config = dict(
    num_hidden_layers=10,
    hidden_size=64,
    num_attention_heads=2,
    num_key_value_heads=2,
    head_dim=32,
    intermediate_size=192,
    vocab_size=1024,
    hidden_act='swiglu',
    norm='rmsnorm',
    norm_place='pre',
    norm_eps=1e-05,
    positions='rope',
    rope_theta=6890.0,
    rope_fraction=1.0,
    qk_norm=False,
    attn_scale=0.177,
    bias='none',
    tie_word_embeddings=False,
    parallel_block=False,
    init='normal',
    init_std_qkv=0.0755,
    init_std_o=0.0169,
    init_std_up=0.0755,
    init_std_down=0.00975,
    optimizer='soap_variant',
    learning_rate=0.00522,
    beta1=0.95,
    beta2=0.95,
    weight_decay=0.083,
    lr_head=0.00624,
    warmup_steps=200,
    schedule='wsd',
    decay_fraction=0.913,
    decay_shape='linear',
    final_lr_fraction=0.05,
    batch_tokens=[8192, 16384, 32768],
    max_seq_len=512,
    doc_mask=True,
    train_tokens=80420000,
    max_steps=4988,
    dataset='wikipedia_en',
)
Each number is 50 + 12 x the weight over its row's rms, rounded and kept within 0 to 99. Layers, rows and columns count from 0. The size before them is the row's rms in percent of the matrix's.

# layer 7 MLP gate, 192x64, rms 0.235, rows 0-108, columns 0-63
097:65 36 37 53 39 52 52 40 62 45 53 61 33 39 58 60 34 36 49 50 42 49 81 65 65 41 58 45 45 71 57 47 59 55 42 39 53 47 37 38 37 15 46 31 32 34 53 31 51 41 52 40 38 44 55 50 50 35 28 42 66 43 49 62
103:39 55 48 45 49 44 37 42 59 52 64 48 35 09 52 60 56 66 41 40 48 40 66 52 52 50 43 38 32 44 71 65 38 65 74 34 28 67 35 55 47 58 45 58 36 63 57 66 47 55 66 56 58 57 51 61 45 41 59 39 69 42 47 41
085:56 50 50 52 49 64 51 42 70 39 55 70 56 50 53 85 49 43 42 49 50 10 33 62 66 46 45 65 41 50 40 65 40 77 51 45 46 71 51 68 40 35 41 60 50 53 40 54 41 52 48 49 53 49 74 61 42 37 50 59 47 66 57 48
100:46 51 60 42 38 45 50 54 48 49 79 52 45 32 44 49 47 40 69 77 58 58 57 13 70 51 61 56 55 53 55 57 62 58 39 34 35 52 41 38 35 31 55 38 41 38 56 55 57 52 50 49 37 49 26 45 57 35 52 55 48 52 64 22
099:63 38 47 45 70 35 60 51 43 38 33 64 61 38 70 52 53 58 69 61 74 51 51 43 48 36 44 56 44 52 79 66 59 56 43 59 44 57 20 53 39 28 58 61 27 63 53 48 36 52 38 69 58 60 49 48 50 48 38 49 41 34 61 52
095:53 75 44 51 77 59 80 44 61 52 44 58 60 59 39 47 54 47 51 51 52 40 49 36 73 36 41 28 45 54 53 58 59 47 40 55 42 58 45 36 34 30 76 48 41 36 55 59 57 56 65 27 48 60 39 71 63 43 49 69 48 61 60 53
098:57 23 48 63 51 27 52 47 34 50 50 50 54 56 28 73 50 41 46 63 70 50 39 70 59 57 52 47 67 50 56 39 53 43 48 49 46 78 38 61 54 52 39 57 39 40 53 64 51 52 56 39 41 63 46 27 61 70 48 56 73 59 52 76
096:38 76 63 40 55 33 38 31 45 41 72 43 42 42 57 50 35 35 43 67 50 29 53 35 54 53 60 46 43 37 29 66 52 32 51 60 23 26 60 50 34 42 67 39 54 43 67 53 47 59 44 58 38 39 53 52 68 58 56 56 55 52 39 50
095:44 53 56 35 41 55 56 56 46 27 56 50 59 45 69 62 45 54 61 57 46 38 69 38 55 40 52 50 57 71 14 59 32 70 64 39 44 58 46 42 46 59 43 33 45 49 56 74 72 43 48 60 57 28 58 53 44 39 61 54 43 70 70 57
093:67 50 59 65 61 44 54 59 47 52 27 55 48 30 28 60 61 63 54 40 56 43 24 51 33 64 43 49 60 59 46 46 58 51 56 41 48 52 49 59 67 35 40 51 49 51 51 68 33 60 47 60 33 59 46 56 45 49 61 49 77 40 33 13
095:52 57 53 62 40 35 71 49 59 71 44 67 47 57 32 43 54 51 74 46 65 32 39 45 53 61 64 22 29 50 39 48 51 35 31 68 25 59 53 44 45 52 65 48 46 50 48 51 46 72 56 30 45 41 56 48 70 47 45 48 32 36 45 41
108:47 28 66 43 50 50 53 59 63 60 48 51 37 50 64 60 53 58 58 45 85 47 39 59 51 66 27 35 40 39 58 34 63 41 50 32 45 41 45 50 38 39 82 47 54 33 38 52 44 47 41 47 50 52 71 49 49 35 55 32 45 48 48 78
102:65 32 45 55 43 46 47 39 53 40 93 39 47 47 51 46 30 58 47 52 65 53 26 21 54 56 56 59 37 52 72 39 70 56 39 38 58 46 50 59 61 53 34 33 50 59 50 36 47 51 69 51 58 46 35 46 58 49 47 47 56 56 40 29
101:61 48 54 83 52 30 62 22 41 52 54 49 46 35 46 64 72 43 60 53 50 55 64 45 35 40 72 45 54 55 60 70 68 46 43 58 39 37 36 47 49 55 43 52 42 52 57 48 50 65 32 66 45 52 42 61 45 32 52 40 59 26 72 47
113:64 54 56 30 38 63 54 46 28 31 52 62 52 63 39 55 46 59 51 41 45 66 68 57 66 50 54 40 51 72 60 44 33 34 54 54 45 55 27 42 42 50 28 48 54 53 74 51 56 48 57 28 30 31 60 38 74 43 39 39 53 42 65 48
103:61 29 43 37 29 47 38 35 47 62 36 66 64 55 60 56 45 48 67 40 18 41 48 39 46 45 79 59 47 35 41 47 65 48 73 54 62 29 44 57 44 74 51 50 29 39 50 52 41 59 50 43 64 50 59 53 36 52 51 40 37 61 50 48
100:21 30 53 59 41 66 43 27 65 57 65 70 47 37 49 48 46 51 46 54 55 57 37 70 50 69 49 52 58 37 56 65 64 54 48 48 36 58 50 39 26 75 44 41 70 44 49 43 69 48 54 62 58 55 54 47 64 40 36 36 44 40 59 70
097:53 47 35 40 77 47 59 57 32 64 62 70 58 52 43 37 37 70 54 47 30 58 44 78 35 43 55 50 44 57 41 55 56 56 47 51 59 46 56 41 39 43 51 58 54 50 48 44 49 38 24 54 36 48 34 36 73 44 69 52 43 16 51 60
103:50 38 45 56 58 70 59 54 54 34 54 68 40 37 55 58 71 47 64 38 51 44 65 52 56 39 41 50 36 69 57 44 55 72 65 24 57 66 52 55 35 60 70 32 36 29 60 40 68 52 68 40 39 47 49 34 47 34 56 40 43 40 49 65
102:40 15 40 54 19 50 46 51 48 53 45 50 35 32 51 39 30 49 40 34 47 46 51 30 62 41 46 58 51 54 56 50 63 44 54 49 50 44 65 73 47 34 33 62 60 28 32 55 43 55 43 71 63 70 35 48 64 56 58 46 42 56 46 57
101:39 47 61 55 42 40 83 27 57 45 53 61 26 59 72 70 53 54 45 42 53 63 38 58 56 36 52 49 57 64 53 68 36 48 64 25 42 49 50 45 45 51 58 40 52 35 55 75 42 27 55 62 55 41 48 58 40 60 52 41 74 51 45 62
104:40 42 59 45 53 52 44 41 49 50 44 51 64 28 65 42 70 56 41 61 37 48 41 49 40 33 41 55 48 74 48 16 66 78 44 61 42 69 54 44 50 42 52 40 38 48 39 49 53 32 39 32 66 45 49 28 47 62 35 54 58 41 61 68
099:51 49 43 44 47 59 67 36 39 58 40 64 55 55 44 33 49 46 42 56 24 38 45 34 46 51 55 52 40 78 73 58 46 51 21 54 47 41 27 38 34 68 54 59 48 49 69 58 86 53 53 50 48 42 68 46 51 63 45 36 48 45 56 57
089:45 49 34 68 32 16 52 49 51 49 57 45 36 51 44 62 48 50 60 41 65 52 58 52 68 53 70 58 19 64 46 70 60 55 51 44 32 43 56 41 56 56 54 35 39 37 46 49 39 49 51 62 41 51 33 56 79 66 50 68 62 58 42 65
114:57 49 51 40 53 73 63 81 47 66 64 56 45 54 46 45 30 42 36 48 46 28 58 36 40 37 36 35 55 68 39 49 50 46 34 68 56 63 37 25 59 43 56 76 53 49 59 33 55 30 61 48 47 59 48 56 58 53 48 65 38 38 55 52
098:50 61 65 44 65 44 63 56 45 67 36 45 45 45 43 29 39 57 36 48 62 33 55 41 43 60 32 49 46 46 54 70 65 48 77 41 56 33 43 56 52 29 36 80 47 31 56 60 68 35 36 57 42 44 72 57 67 48 47 40 49 49 40 45
103:57 60 52 48 60 61 61 63 58 45 49 70 60 52 55 63 31 29 45 60 65 49 57 36 43 69 41 40 51 66 61 67 26 37 67 44 45 52 60 30 55 48 54 39 35 19 52 41 45 50 50 60 44 66 57 68 51 39 45 47 55 66 30 31
096:65 35 58 44 67 73 44 47 47 42 77 49 50 46 47 26 47 38 71 62 55 50 78 64 29 56 40 47 53 49 39 56 50 67 69 58 49 33 48 60 57 53 72 57 43 41 30 44 45 48 50 30 59 62 55 57 61 43 72 50 38 42 48 43
091:33 50 35 35 64 34 53 65 44 41 57 45 63 46 29 50 47 35 67 61 52 23 44 63 77 41 32 61 52 66 50 64 51 50 46 58 43 50 49 69 32 56 46 47 37 32 63 54 53 76 44 54 49 51 52 77 62 33 48 48 48 53 47 35
094:37 42 62 56 59 56 70 70 32 41 46 68 42 34 69 49 31 47 55 57 47 36 53 58 45 44 50 55 39 64 40 64 43 34 59 55 52 57 56 50 49 35 42 47 44 58 68 41 67 62 56 64 35 41 23 61 39 13 55 44 33 40 54 51
101:55 50 64 46 29 40 27 48 43 71 46 52 56 59 52 64 42 63 38 48 55 38 38 40 72 75 50 51 42 47 57 47 53 50 48 77 47 49 53 31 38 55 45 41 46 63 51 65 47 47 44 57 76 56 56 23 51 15 41 63 50 44 44 51
096:76 49 37 33 41 59 48 46 44 61 52 62 55 50 71 74 48 46 59 41 67 46 52 47 49 30 56 44 55 36 42 62 67 57 30 39 44 50 47 53 35 51 53 52 44 68 45 51 51 36 32 59 70 47 27 43 49 42 32 42 65 41 42 15
103:51 55 41 69 30 48 60 40 60 68 47 46 70 43 38 65 58 48 60 56 65 42 51 51 47 55 45 38 48 27 44 69 50 71 49 43 25 52 64 38 60 58 46 52 65 75 65 59 63 42 40 39 61 50 18 53 29 41 48 55 41 59 43 60
101:58 48 49 59 46 42 71 51 25 49 49 20 74 58 47 56 62 56 43 53 52 51 83 47 52 50 48 58 54 47 63 54 64 35 40 55 48 29 66 37 48 44 67 57 57 43 59 80 76 60 52 46 60 64 52 44 63 44 38 39 53 39 56 51
115:54 50 83 51 48 49 53 60 28 29 57 57 63 63 41 44 36 51 36 39 35 54 57 45 57 54 27 31 76 49 38 64 68 46 59 58 38 27 42 38 44 58 39 64 39 48 30 29 41 46 49 44 62 43 55 55 62 58 38 48 60 56 43 44
106:57 52 50 52 53 66 46 42 48 49 44 56 55 44 55 77 45 48 48 70 67 31 45 54 52 56 70 67 39 56 58 32 37 44 48 75 73 61 41 53 52 58 56 39 45 30 39 57 47 82 66 43 28 52 60 49 41 44 30 67 46 33 60 43
098:73 58 53 39 53 66 45 66 60 53 61 63 67 54 43 54 68 55 44 27 42 55 66 38 49 39 54 48 57 68 21 45 76 72 51 63 54 67 42 52 55 35 56 51 45 51 38 46 51 50 59 36 62 46 34 54 39 19 38 59 52 63 46 53
099:52 59 63 35 65 35 36 69 56 32 50 59 30 33 53 39 23 35 48 61 28 46 42 56 46 38 46 46 44 48 53 56 73 23 47 49 57 52 57 42 60 63 51 36 35 58 39 38 38 45 57 30 39 55 41 39 48 49 48 44 74 49 72 47
092:42 50 70 43 60 39 59 50 53 55 52 35 43 62 42 53 47 48 42 43 44 52 49 49 52 60 39 51 55 46 48 54 43 52 64 39 60 60 77 57 40 44 45 23 47 35 48 51 71 50 60 35 33 61 80 53 40 22 85 40 43 56 53 75
098:27 66 19 47 50 39 47 25 44 72 60 45 44 51 65 58 54 55 66 48 38 42 71 56 53 44 24 64 62 63 52 45 37 43 53 37 38 59 63 64 46 46 58 63 35 49 49 47 49 52 66 44 39 41 46 60 43 47 71 56 25 53 42 39
104:59 52 62 84 79 59 53 40 66 44 48 41 68 53 43 52 59 46 29 61 53 61 37 52 36 54 54 31 53 45 46 68 48 66 41 55 24 36 51 41 56 49 36 41 61 34 56 33 58 33 37 46 36 57 45 47 67 49 48 68 54 44 63 62
106:56 36 46 46 32 48 57 44 53 58 46 67 72 60 58 62 38 61 65 45 63 45 37 46 56 60 31 62 55 52 36 40 69 47 45 61 51 26 53 69 43 36 65 37 53 60 57 55 38 45 59 50 53 37 84 46 55 67 46 27 56 49 54 25
092:59 39 52 55 67 34 65 72 42 47 56 48 40 49 49 67 41 31 54 54 64 62 45 51 48 31 53 59 43 80 44 49 44 58 39 60 42 72 52 57 45 35 55 56 47 34 24 68 46 44 84 34 54 45 35 52 69 53 52 63 45 51 62 52
103:54 16 37 48 52 41 74 56 39 44 67 33 54 43 68 31 56 50 45 60 52 66 71 33 63 38 67 43 30 60 57 41 49 55 55 46 36 33 45 51 55 60 42 41 48 35 52 54 41 29 52 36 51 38 43 35 44 66 58 32 37 51 43 60
099:56 41 40 51 62 63 49 43 46 62 52 48 54 65 50 53 32 49 25 52 48 28 68 30 46 49 51 63 56 48 36 54 54 60 67 54 73 50 57 47 29 50 58 44 46 41 57 23 48 45 52 52 71 47 56 55 47 52 38 63 36 13 65 72
111:56 55 62 50 80 50 57 42 64 38 34 52 31 57 49 48 61 43 50 49 46 55 64 34 68 48 36 35 45 56 51 50 34 47 44 50 60 48 51 51 32 21 47 30 38 48 78 29 50 49 45 40 49 59 31 67 54 43 37 18 55 46 43 51
105:54 57 56 54 39 58 54 74 37 72 58 59 37 67 35 60 70 41 59 48 46 44 49 38 32 51 57 61 38 25 41 51 66 81 50 38 39 46 56 29 52 45 63 44 38 44 40 56 55 41 50 63 66 46 60 30 36 55 34 42 53 32 57 35
100:74 53 40 52 65 39 62 42 38 55 53 58 26 30 46 44 45 32 73 45 51 38 68 46 67 77 31 44 39 42 54 69 56 44 72 43 43 61 36 66 55 45 50 46 35 42 54 71 25 51 60 38 56 51 49 50 56 64 50 41 53 48 48 49
088:67 63 39 58 44 26 47 51 45 73 61 50 31 52 51 39 43 74 44 47 65 47 71 46 39 41 55 27 64 59 28 38 46 54 35 45 64 36 66 60 48 31 55 65 39 59 55 63 52 63 56 69 52 52 65 69 45 52 46 43 52 51 30 54
085:57 58 71 40 38 59 70 59 55 30 64 30 53 61 45 41 51 51 58 69 63 54 73 41 43 43 36 39 54 35 63 57 43 37 43 60 37 34 43 25 54 62 58 38 46 48 48 62 58 80 57 57 42 42 60 54 60 47 22 58 49 61 58 39
100:47 32 68 66 68 31 63 53 24 81 45 56 60 46 49 64 55 56 47 46 41 54 57 54 37 54 59 39 36 49 59 51 62 56 53 55 55 55 70 57 58 26 57 49 55 42 36 63 51 59 59 68 61 78 50 67 49 66 37 59 53 44 72 45
098:32 28 57 46 63 45 56 58 43 47 73 51 54 36 51 59 52 34 68 33 47 34 60 66 63 36 51 21 36 35 67 51 40 65 59 43 50 41 59 54 58 42 25 34 27 57 48 40 57 59 65 47 64 51 57 52 42 31 52 65 57 47 56 59
097:20 43 68 43 44 61 45 47 46 69 44 50 65 61 40 63 32 46 59 57 47 43 55 50 74 47 53 59 36 63 35 50 71 74 25 22 54 55 55 61 47 63 60 49 31 50 37 57 44 47 52 53 48 44 42 51 44 43 36 72 47 64 66 41
101:48 52 39 54 29 44 29 46 38 55 36 53 48 50 54 67 49 43 61 38 53 30 35 63 46 58 47 61 32 62 71 60 74 44 66 58 34 31 62 53 53 46 58 52 56 49 40 64 41 76 50 51 70 50 48 36 32 36 54 66 74 44 41 40
097:49 43 60 56 50 52 47 28 52 54 66 43 46 47 32 74 43 33 51 43 42 42 87 62 60 36 76 50 41 43 64 48 56 55 57 34 51 27 60 45 30 58 44 59 60 66 31 62 72 48 58 67 49 56 43 40 56 47 66 59 45 50 54 51
106:50 44 55 56 57 42 52 49 51 30 56 57 30 27 79 40 42 42 76 52 59 36 56 66 43 57 58 51 55 51 39 50 40 42 53 61 67 39 48 43 50 38 50 22 58 40 35 56 33 31 43 42 57 69 43 45 39 58 48 39 28 58 77 52
107:45 50 63 52 55 40 45 48 60 69 41 36 55 69 42 54 42 56 29 64 56 52 51 42 47 67 64 31 41 58 25 61 41 57 38 54 53 41 37 59 40 55 25 26 63 43 49 37 78 32 30 52 57 55 63 38 49 45 52 50 47 48 76 59
106:34 37 58 54 37 56 58 53 45 45 53 44 62 67 33 70 74 56 46 54 52 35 44 55 51 59 36 44 32 59 30 46 47 52 37 69 35 48 78 48 46 29 59 39 50 48 56 59 48 45 41 61 46 60 63 72 46 43 56 18 50 56 44 76
096:43 61 47 50 88 37 45 45 40 53 37 39 37 67 58 47 27 38 50 46 63 57 53 38 44 48 41 42 57 74 68 52 44 75 45 56 61 58 59 23 52 61 45 62 44 56 54 40 52 40 47 66 38 63 36 59 46 64 58 41 56 54 48 75
101:42 65 53 18 56 46 52 57 26 61 47 56 68 40 38 39 54 53 59 40 47 55 53 35 42 25 60 42 37 76 28 41 50 46 50 68 54 52 63 41 39 48 67 55 32 46 37 60 48 53 40 69 65 58 55 38 66 52 39 44 41 35 50 32
094:35 62 62 41 50 53 78 43 42 52 77 41 50 55 53 46 47 54 46 78 54 47 44 36 45 61 58 74 46 63 39 48 40 41 71 55 53 63 47 27 46 44 39 38 43 27 58 39 43 55 42 74 56 70 55 47 39 45 29 36 47 42 61 59
104:45 47 42 30 54 55 72 40 52 48 61 55 41 58 48 44 37 41 45 78 37 34 44 41 41 60 66 52 26 62 60 76 72 61 48 52 40 51 52 53 36 62 44 62 40 58 46 45 48 86 43 53 38 40 43 55 32 44 60 53 57 63 47 71
083:68 85 47 56 50 37 44 53 45 54 49 59 43 44 55 38 33 38 32 55 48 55 54 50 51 39 53 47 40 47 72 47 55 50 43 43 33 54 61 56 45 48 44 43 35 67 58 53 38 37 30 22 58 53 40 49 26 50 78 32 23 44 55 57
101:45 52 32 45 49 50 55 27 57 69 51 52 48 49 53 74 59 73 56 44 68 57 60 59 38 38 62 60 43 45 62 31 31 57 35 60 45 31 24 34 30 60 43 43 44 43 62 26 37 50 44 57 47 40 56 59 67 53 38 59 58 31 52 40
101:65 52 65 38 64 56 63 59 56 64 48 50 52 55 58 52 56 52 48 34 47 61 59 55 40 37 41 37 40 66 83 43 40 72 41 86 47 52 33 37 62 50 55 46 60 63 39 35 63 36 79 47 35 47 45 46 60 55 59 55 37 41 37 52
102:41 51 46 64 44 43 51 52 61 39 56 44 52 50 36 83 51 58 51 63 48 50 28 61 39 48 54 50 40 49 58 62 71 54 43 39 57 53 35 63 33 49 11 36 69 56 23 60 41 46 51 60 31 49 45 44 77 55 41 59 57 44 48 52
094:60 59 58 36 49 52 54 59 30 43 73 49 42 48 41 52 52 47 53 53 54 55 57 77 42 36 17 59 55 58 55 39 54 46 78 40 52 41 22 52 28 35 53 48 43 24 58 36 53 43 55 67 55 47 58 48 39 56 56 53 57 39 76 46
103:79 66 23 61 45 55 47 43 40 69 47 61 29 42 56 43 62 59 57 41 55 60 54 42 34 46 53 33 42 76 54 43 46 67 38 48 60 59 52 38 57 50 37 58 44 54 62 68 54 52 45 53 42 73 56 44 56 16 43 40 60 52 64 33
099:35 44 61 61 53 48 39 55 42 54 51 52 33 53 44 50 49 57 30 49 49 40 27 59 46 58 58 46 55 78 57 53 43 51 43 45 44 52 76 61 38 22 33 44 51 76 68 66 46 69 69 38 45 60 43 20 56 37 42 61 57 57 46 48
100:47 40 61 63 40 45 58 45 36 30 53 37 37 78 44 54 48 63 80 68 38 48 53 54 62 42 39 47 34 52 32 66 53 52 69 39 44 43 50 60 55 54 49 30 77 41 54 43 55 43 30 60 47 47 57 49 25 29 54 59 50 54 37 45
098:51 58 41 39 42 62 61 73 36 62 44 59 31 37 35 63 47 46 39 37 60 59 48 33 51 30 32 65 60 64 43 44 57 69 59 39 39 62 59 47 69 63 38 60 35 42 39 61 62 64 55 48 40 59 62 74 40 51 35 73 43 61 45 57
094:52 60 28 57 64 45 36 64 48 31 33 51 62 43 23 53 30 36 76 55 38 45 42 59 32 51 46 56 55 51 30 53 37 52 77 46 49 40 57 59 41 38 37 67 31 55 40 44 41 54 45 53 30 55 61 48 67 60 41 34 51 50 63 54
116:39 60 54 41 56 44 44 62 33 56 61 39 70 53 58 58 70 38 37 37 46 42 54 36 54 43 37 42 39 67 58 63 56 35 84 75 34 47 50 34 53 48 52 51 63 30 55 62 78 68 44 60 49 42 46 49 58 40 42 57 54 61 30 53
101:50 63 60 58 52 39 31 18 54 46 58 42 61 38 34 40 43 35 50 32 68 39 49 61 41 45 47 52 29 55 35 49 27 54 41 51 47 51 57 59 39 43 56 52 34 51 37 42 54 41 46 42 41 55 43 50 71 66 28 62 33 52 81 63
096:54 45 28 60 61 51 62 56 67 70 59 47 70 46 31 47 49 51 48 36 51 37 87 47 47 37 49 44 49 43 23 46 51 67 57 43 51 39 40 57 37 58 44 71 69 58 30 45 44 38 46 54 50 63 71 48 40 64 42 48 38 55 33 46
098:57 45 57 32 66 48 40 54 54 40 50 42 30 66 61 44 56 47 47 49 53 30 51 43 56 66 45 41 61 54 58 50 65 67 71 61 13 37 77 40 38 52 56 47 45 39 38 42 39 28 35 60 54 59 30 38 36 52 44 54 53 46 44 28
105:55 74 61 19 43 63 48 42 38 63 54 50 61 52 48 48 53 39 36 56 92 50 62 52 70 36 49 45 33 47 59 66 42 48 42 48 61 36 45 41 38 39 38 53 42 61 67 54 60 36 68 39 42 44 49 48 54 50 48 56 64 38 73 44
104:46 52 54 50 30 37 51 35 71 49 78 45 52 31 40 64 56 56 59 61 77 33 37 57 62 46 60 59 27 48 64 46 39 33 31 52 69 33 55 50 38 51 67 35 59 44 51 45 38 63 50 58 62 42 63 42 53 41 39 32 65 58 56 46
094:60 34 78 42 57 48 50 80 43 58 65 52 57 64 57 54 48 39 59 64 57 64 58 33 45 32 53 59 41 34 47 58 47 66 47 37 46 71 64 46 23 52 41 77 36 49 57 44 41 70 47 42 51 55 50 52 29 55 58 51 36 60 41 41
095:52 52 35 68 58 43 51 53 59 35 22 51 69 55 33 28 45 75 60 52 41 43 45 47 58 18 37 36 60 44 36 51 60 61 39 51 58 47 46 60 50 53 36 49 53 64 76 39 34 50 36 53 49 51 46 60 54 66 49 38 49 54 39 25
095:64 58 55 72 54 34 37 81 49 49 59 36 49 50 52 43 28 54 64 40 48 39 56 48 45 48 43 36 27 53 39 43 18 50 52 46 51 53 43 63 28 46 62 51 65 55 68 58 44 78 68 68 48 48 36 53 37 58 56 48 56 43 37 56
101:40 65 67 57 46 62 73 69 59 46 64 46 46 72 47 57 56 49 75 57 46 47 61 58 42 57 29 41 41 39 59 54 54 59 55 55 28 45 74 45 40 74 78 58 65 35 41 30 42 65 50 40 49 62 49 60 46 51 64 55 47 62 55 51
099:54 43 38 43 37 53 50 36 51 71 60 57 22 50 48 36 52 47 45 52 64 47 59 45 54 63 61 50 30 51 52 46 70 77 48 39 47 46 55 52 40 46 53 83 27 57 59 44 43 42 42 34 66 58 63 53 52 40 55 41 77 40 37 74
110:66 64 59 60 52 45 37 36 35 47 35 60 48 25 37 69 41 60 59 36 63 67 50 54 36 39 34 38 38 46 31 40 46 46 49 75 40 54 58 56 79 57 54 64 54 53 37 52 40 67 52 33 40 67 48 32 51 52 54 28 57 49 44 58
097:60 41 68 25 75 72 42 57 49 60 50 35 64 29 48 65 28 63 51 58 65 50 60 54 38 49 53 58 64 50 48 58 47 60 49 44 44 42 19 58 43 32 45 46 62 38 63 45 46 58 42 27 58 43 63 43 40 46 32 61 54 52 67 60
107:39 55 47 61 61 53 46 41 59 44 34 48 38 52 48 66 47 57 39 49 59 70 45 59 33 46 48 53 37 55 56 51 40 52 43 33 58 35 38 51 52 47 24 26 69 14 69 36 50 36 45 70 27 44 53 50 44 52 53 38 63 61 63 69
106:49 51 50 53 43 47 73 35 31 51 51 53 41 50 64 56 66 72 49 42 67 45 43 50 40 44 70 40 36 55 37 70 51 53 64 55 27 25 33 45 67 68 56 42 52 45 42 33 34 66 45 51 47 51 70 39 57 70 68 67 50 37 48 39
103:49 46 43 46 43 53 46 46 67 83 47 59 50 89 49 47 55 47 47 66 48 37 56 48 46 45 54 43 39 38 65 65 57 49 38 61 55 39 41 72 64 51 25 51 58 47 53 56 48 45 53 69 45 52 55 67 50 53 57 35 30 70 20 52
111:65 55 75 50 60 69 38 43 65 59 62 46 71 73 66 49 49 57 33 41 49 57 51 51 58 45 42 34 62 67 51 35 77 39 58 68 48 37 46 48 45 48 60 43 49 67 67 52 27 57 37 48 57 66 54 42 80 53 57 63 57 42 52 49
096:44 41 36 46 58 59 40 38 75 43 53 57 55 42 51 69 47 56 58 54 55 40 60 70 45 39 45 55 37 56 48 74 64 49 46 61 45 93 37 71 48 39 48 44 43 49 51 46 34 35 50 28 43 67 24 52 55 52 60 54 43 49 30 46
105:64 32 66 56 20 49 55 42 39 68 26 47 69 35 68 45 57 51 51 43 58 50 60 34 31 49 49 48 72 52 37 32 51 61 52 43 55 23 51 40 48 54 55 59 63 32 50 46 33 53 51 46 41 74 59 50 47 60 44 38 28 55 50 47
102:66 54 43 80 62 61 58 47 39 43 51 66 49 60 41 60 56 54 47 44 68 68 54 72 70 52 50 31 51 39 42 54 37 46 56 42 63 35 47 22 64 40 24 47 41 54 54 37 53 59 36 59 43 68 50 57 66 41 70 38 57 58 44 40
095:46 40 26 58 52 72 68 61 29 43 45 65 78 42 39 53 49 36 64 61 46 40 44 61 48 53 45 60 46 58 48 53 42 61 67 55 44 53 70 56 54 35 58 31 55 67 34 67 47 47 56 52 41 37 45 20 62 51 48 50 24 40 52 40
093:76 36 33 61 49 28 62 59 62 51 63 64 51 47 64 35 18 65 45 44 64 55 45 30 36 53 60 49 61 48 61 40 49 57 53 48 47 56 55 51 45 49 21 70 41 36 27 56 52 46 52 63 40 70 52 40 59 50 40 40 60 58 38 41
087:60 62 55 52 48 45 55 33 44 48 45 51 49 46 61 49 70 42 62 61 65 62 49 55 75 54 47 43 58 39 28 56 51 69 55 66 41 49 51 52 19 50 37 52 42 41 32 28 58 78 59 24 52 51 56 65 64 61 38 55 30 33 45 52
092:48 46 43 60 65 42 43 43 65 67 42 66 32 80 63 42 41 53 50 62 46 53 49 36 76 51 57 47 43 45 69 74 41 69 34 48 58 57 48 35 41 70 58 29 40 53 54 48 53 68 64 62 37 53 46 75 33 53 47 47 48 37 47 47
111:72 35 55 36 58 36 53 49 55 64 33 46 43 53 47 56 60 53 80 58 52 24 49 43 49 31 55 48 49 36 47 54 40 51 54 45 58 49 36 66 36 51 66 55 44 62 16 48 45 53 69 40 39 47 41 45 40 37 78 64 50 38 43 34
095:80 31 52 48 55 51 53 49 70 35 59 39 50 69 47 61 30 75 45 51 35 43 50 61 46 55 70 55 53 55 33 63 48 37 30 43 66 48 58 59 52 49 45 40 51 54 40 76 45 51 55 53 56 39 45 74 46 52 52 24 70 35 58 49
096:56 46 44 47 57 32 55 64 61 65 61 58 58 70 52 53 56 63 42 28 33 50 52 54 40 06 48 69 58 64 39 48 43 60 59 65 54 63 52 36 52 39 52 37 26 60 48 48 54 46 41 65 49 67 40 48 55 49 48 30 70 62 41 57
093:56 34 52 40 55 40 75 43 58 42 42 69 46 46 44 64 39 66 53 25 45 44 59 17 74 79 53 48 50 64 50 50 52 36 53 61 65 41 54 41 47 48 34 65 40 32 43 54 56 46 34 48 50 50 50 47 45 51 52 39 64 79 42 56
105:24 42 50 60 53 39 58 58 47 47 46 40 45 66 43 57 55 33 60 46 55 55 28 62 20 40 53 39 37 69 41 40 32 40 74 27 52 40 75 54 47 47 63 54 43 54 43 62 45 32 45 62 33 47 55 45 51 61 44 24 65 50 40 47
082:53 46 49 57 40 56 54 49 64 59 49 61 52 48 48 45 45 48 63 53 70 38 75 29 52 36 35 40 61 74 48 52 39 62 26 47 29 78 47 55 38 74 60 25 43 31 54 60 50 62 51 54 62 63 49 53 39 49 55 51 59 41 74 59
108:43 53 71 43 44 48 32 69 53 50 59 38 63 33 46 48 52 65 58 64 66 47 31 40 63 33 58 49 44 43 37 61 61 56 47 38 45 50 67 45 61 66 37 20 45 47 42 54 61 49 37 75 48 26 43 52 41 45 36 70 44 64 63 34
099:62 24 53 59 70 40 44 46 40 56 54 28 46 73 51 81 62 26 42 56 46 52 43 63 36 34 67 54 56 64 31 50 48 62 63 61 59 46 65 49 53 39 64 44 65 34 47 72 42 49 43 43 45 42 57 38 54 49 68 51 36 51 38 47
095:49 32 65 32 57 57 55 60 64 52 33 58 52 43 56 68 42 46 36 61 39 43 70 40 46 56 36 52 73 45 52 41 27 53 51 65 42 53 54 52 28 18 58 44 51 49 47 47 46 58 64 24 57 71 58 62 42 53 68 56 47 38 69 62
103:34 52 59 37 64 37 54 59 36 67 64 45 61 23 26 51 69 43 62 61 32 49 42 51 56 51 44 70 42 43 34 57 67 20 51 59 71 47 51 36 52 45 34 61 35 59 50 48 67 55 47 49 58 56 59 67 41 57 61 35 42 38 57 47
098:53 67 46 69 40 34 65 52 53 44 48 80 47 71 41 51 35 62 55 64 67 47 50 69 58 51 52 41 46 60 41 62 44 56 55 64 67 64 56 50 39 62 70 48 64 51 45 63 48 22 44 55 51 65 76 69 46 50 52 73 56 61 52 40
097:68 30 37 27 45 53 43 40 36 64 43 71 49 47 41 35 41 46 62 43 49 54 74 68 62 56 65 43 43 42 50 33 31 41 72 50 39 19 67 54 47 49 58 60 36 55 42 50 51 47 65 51 56 36 41 49 47 30 54 46 48 28 43 42
113:64 49 59 61 55 25 60 32 49 43 68 44 49 24 55 55 25 69 45 49 45 54 55 41 56 43 25 42 53 47 47 63 70 55 54 38 39 55 44 58 36 41 76 57 50 74 44 60 38 43 54 54 56 60 52 42 50 60 36 24 57 37 63 62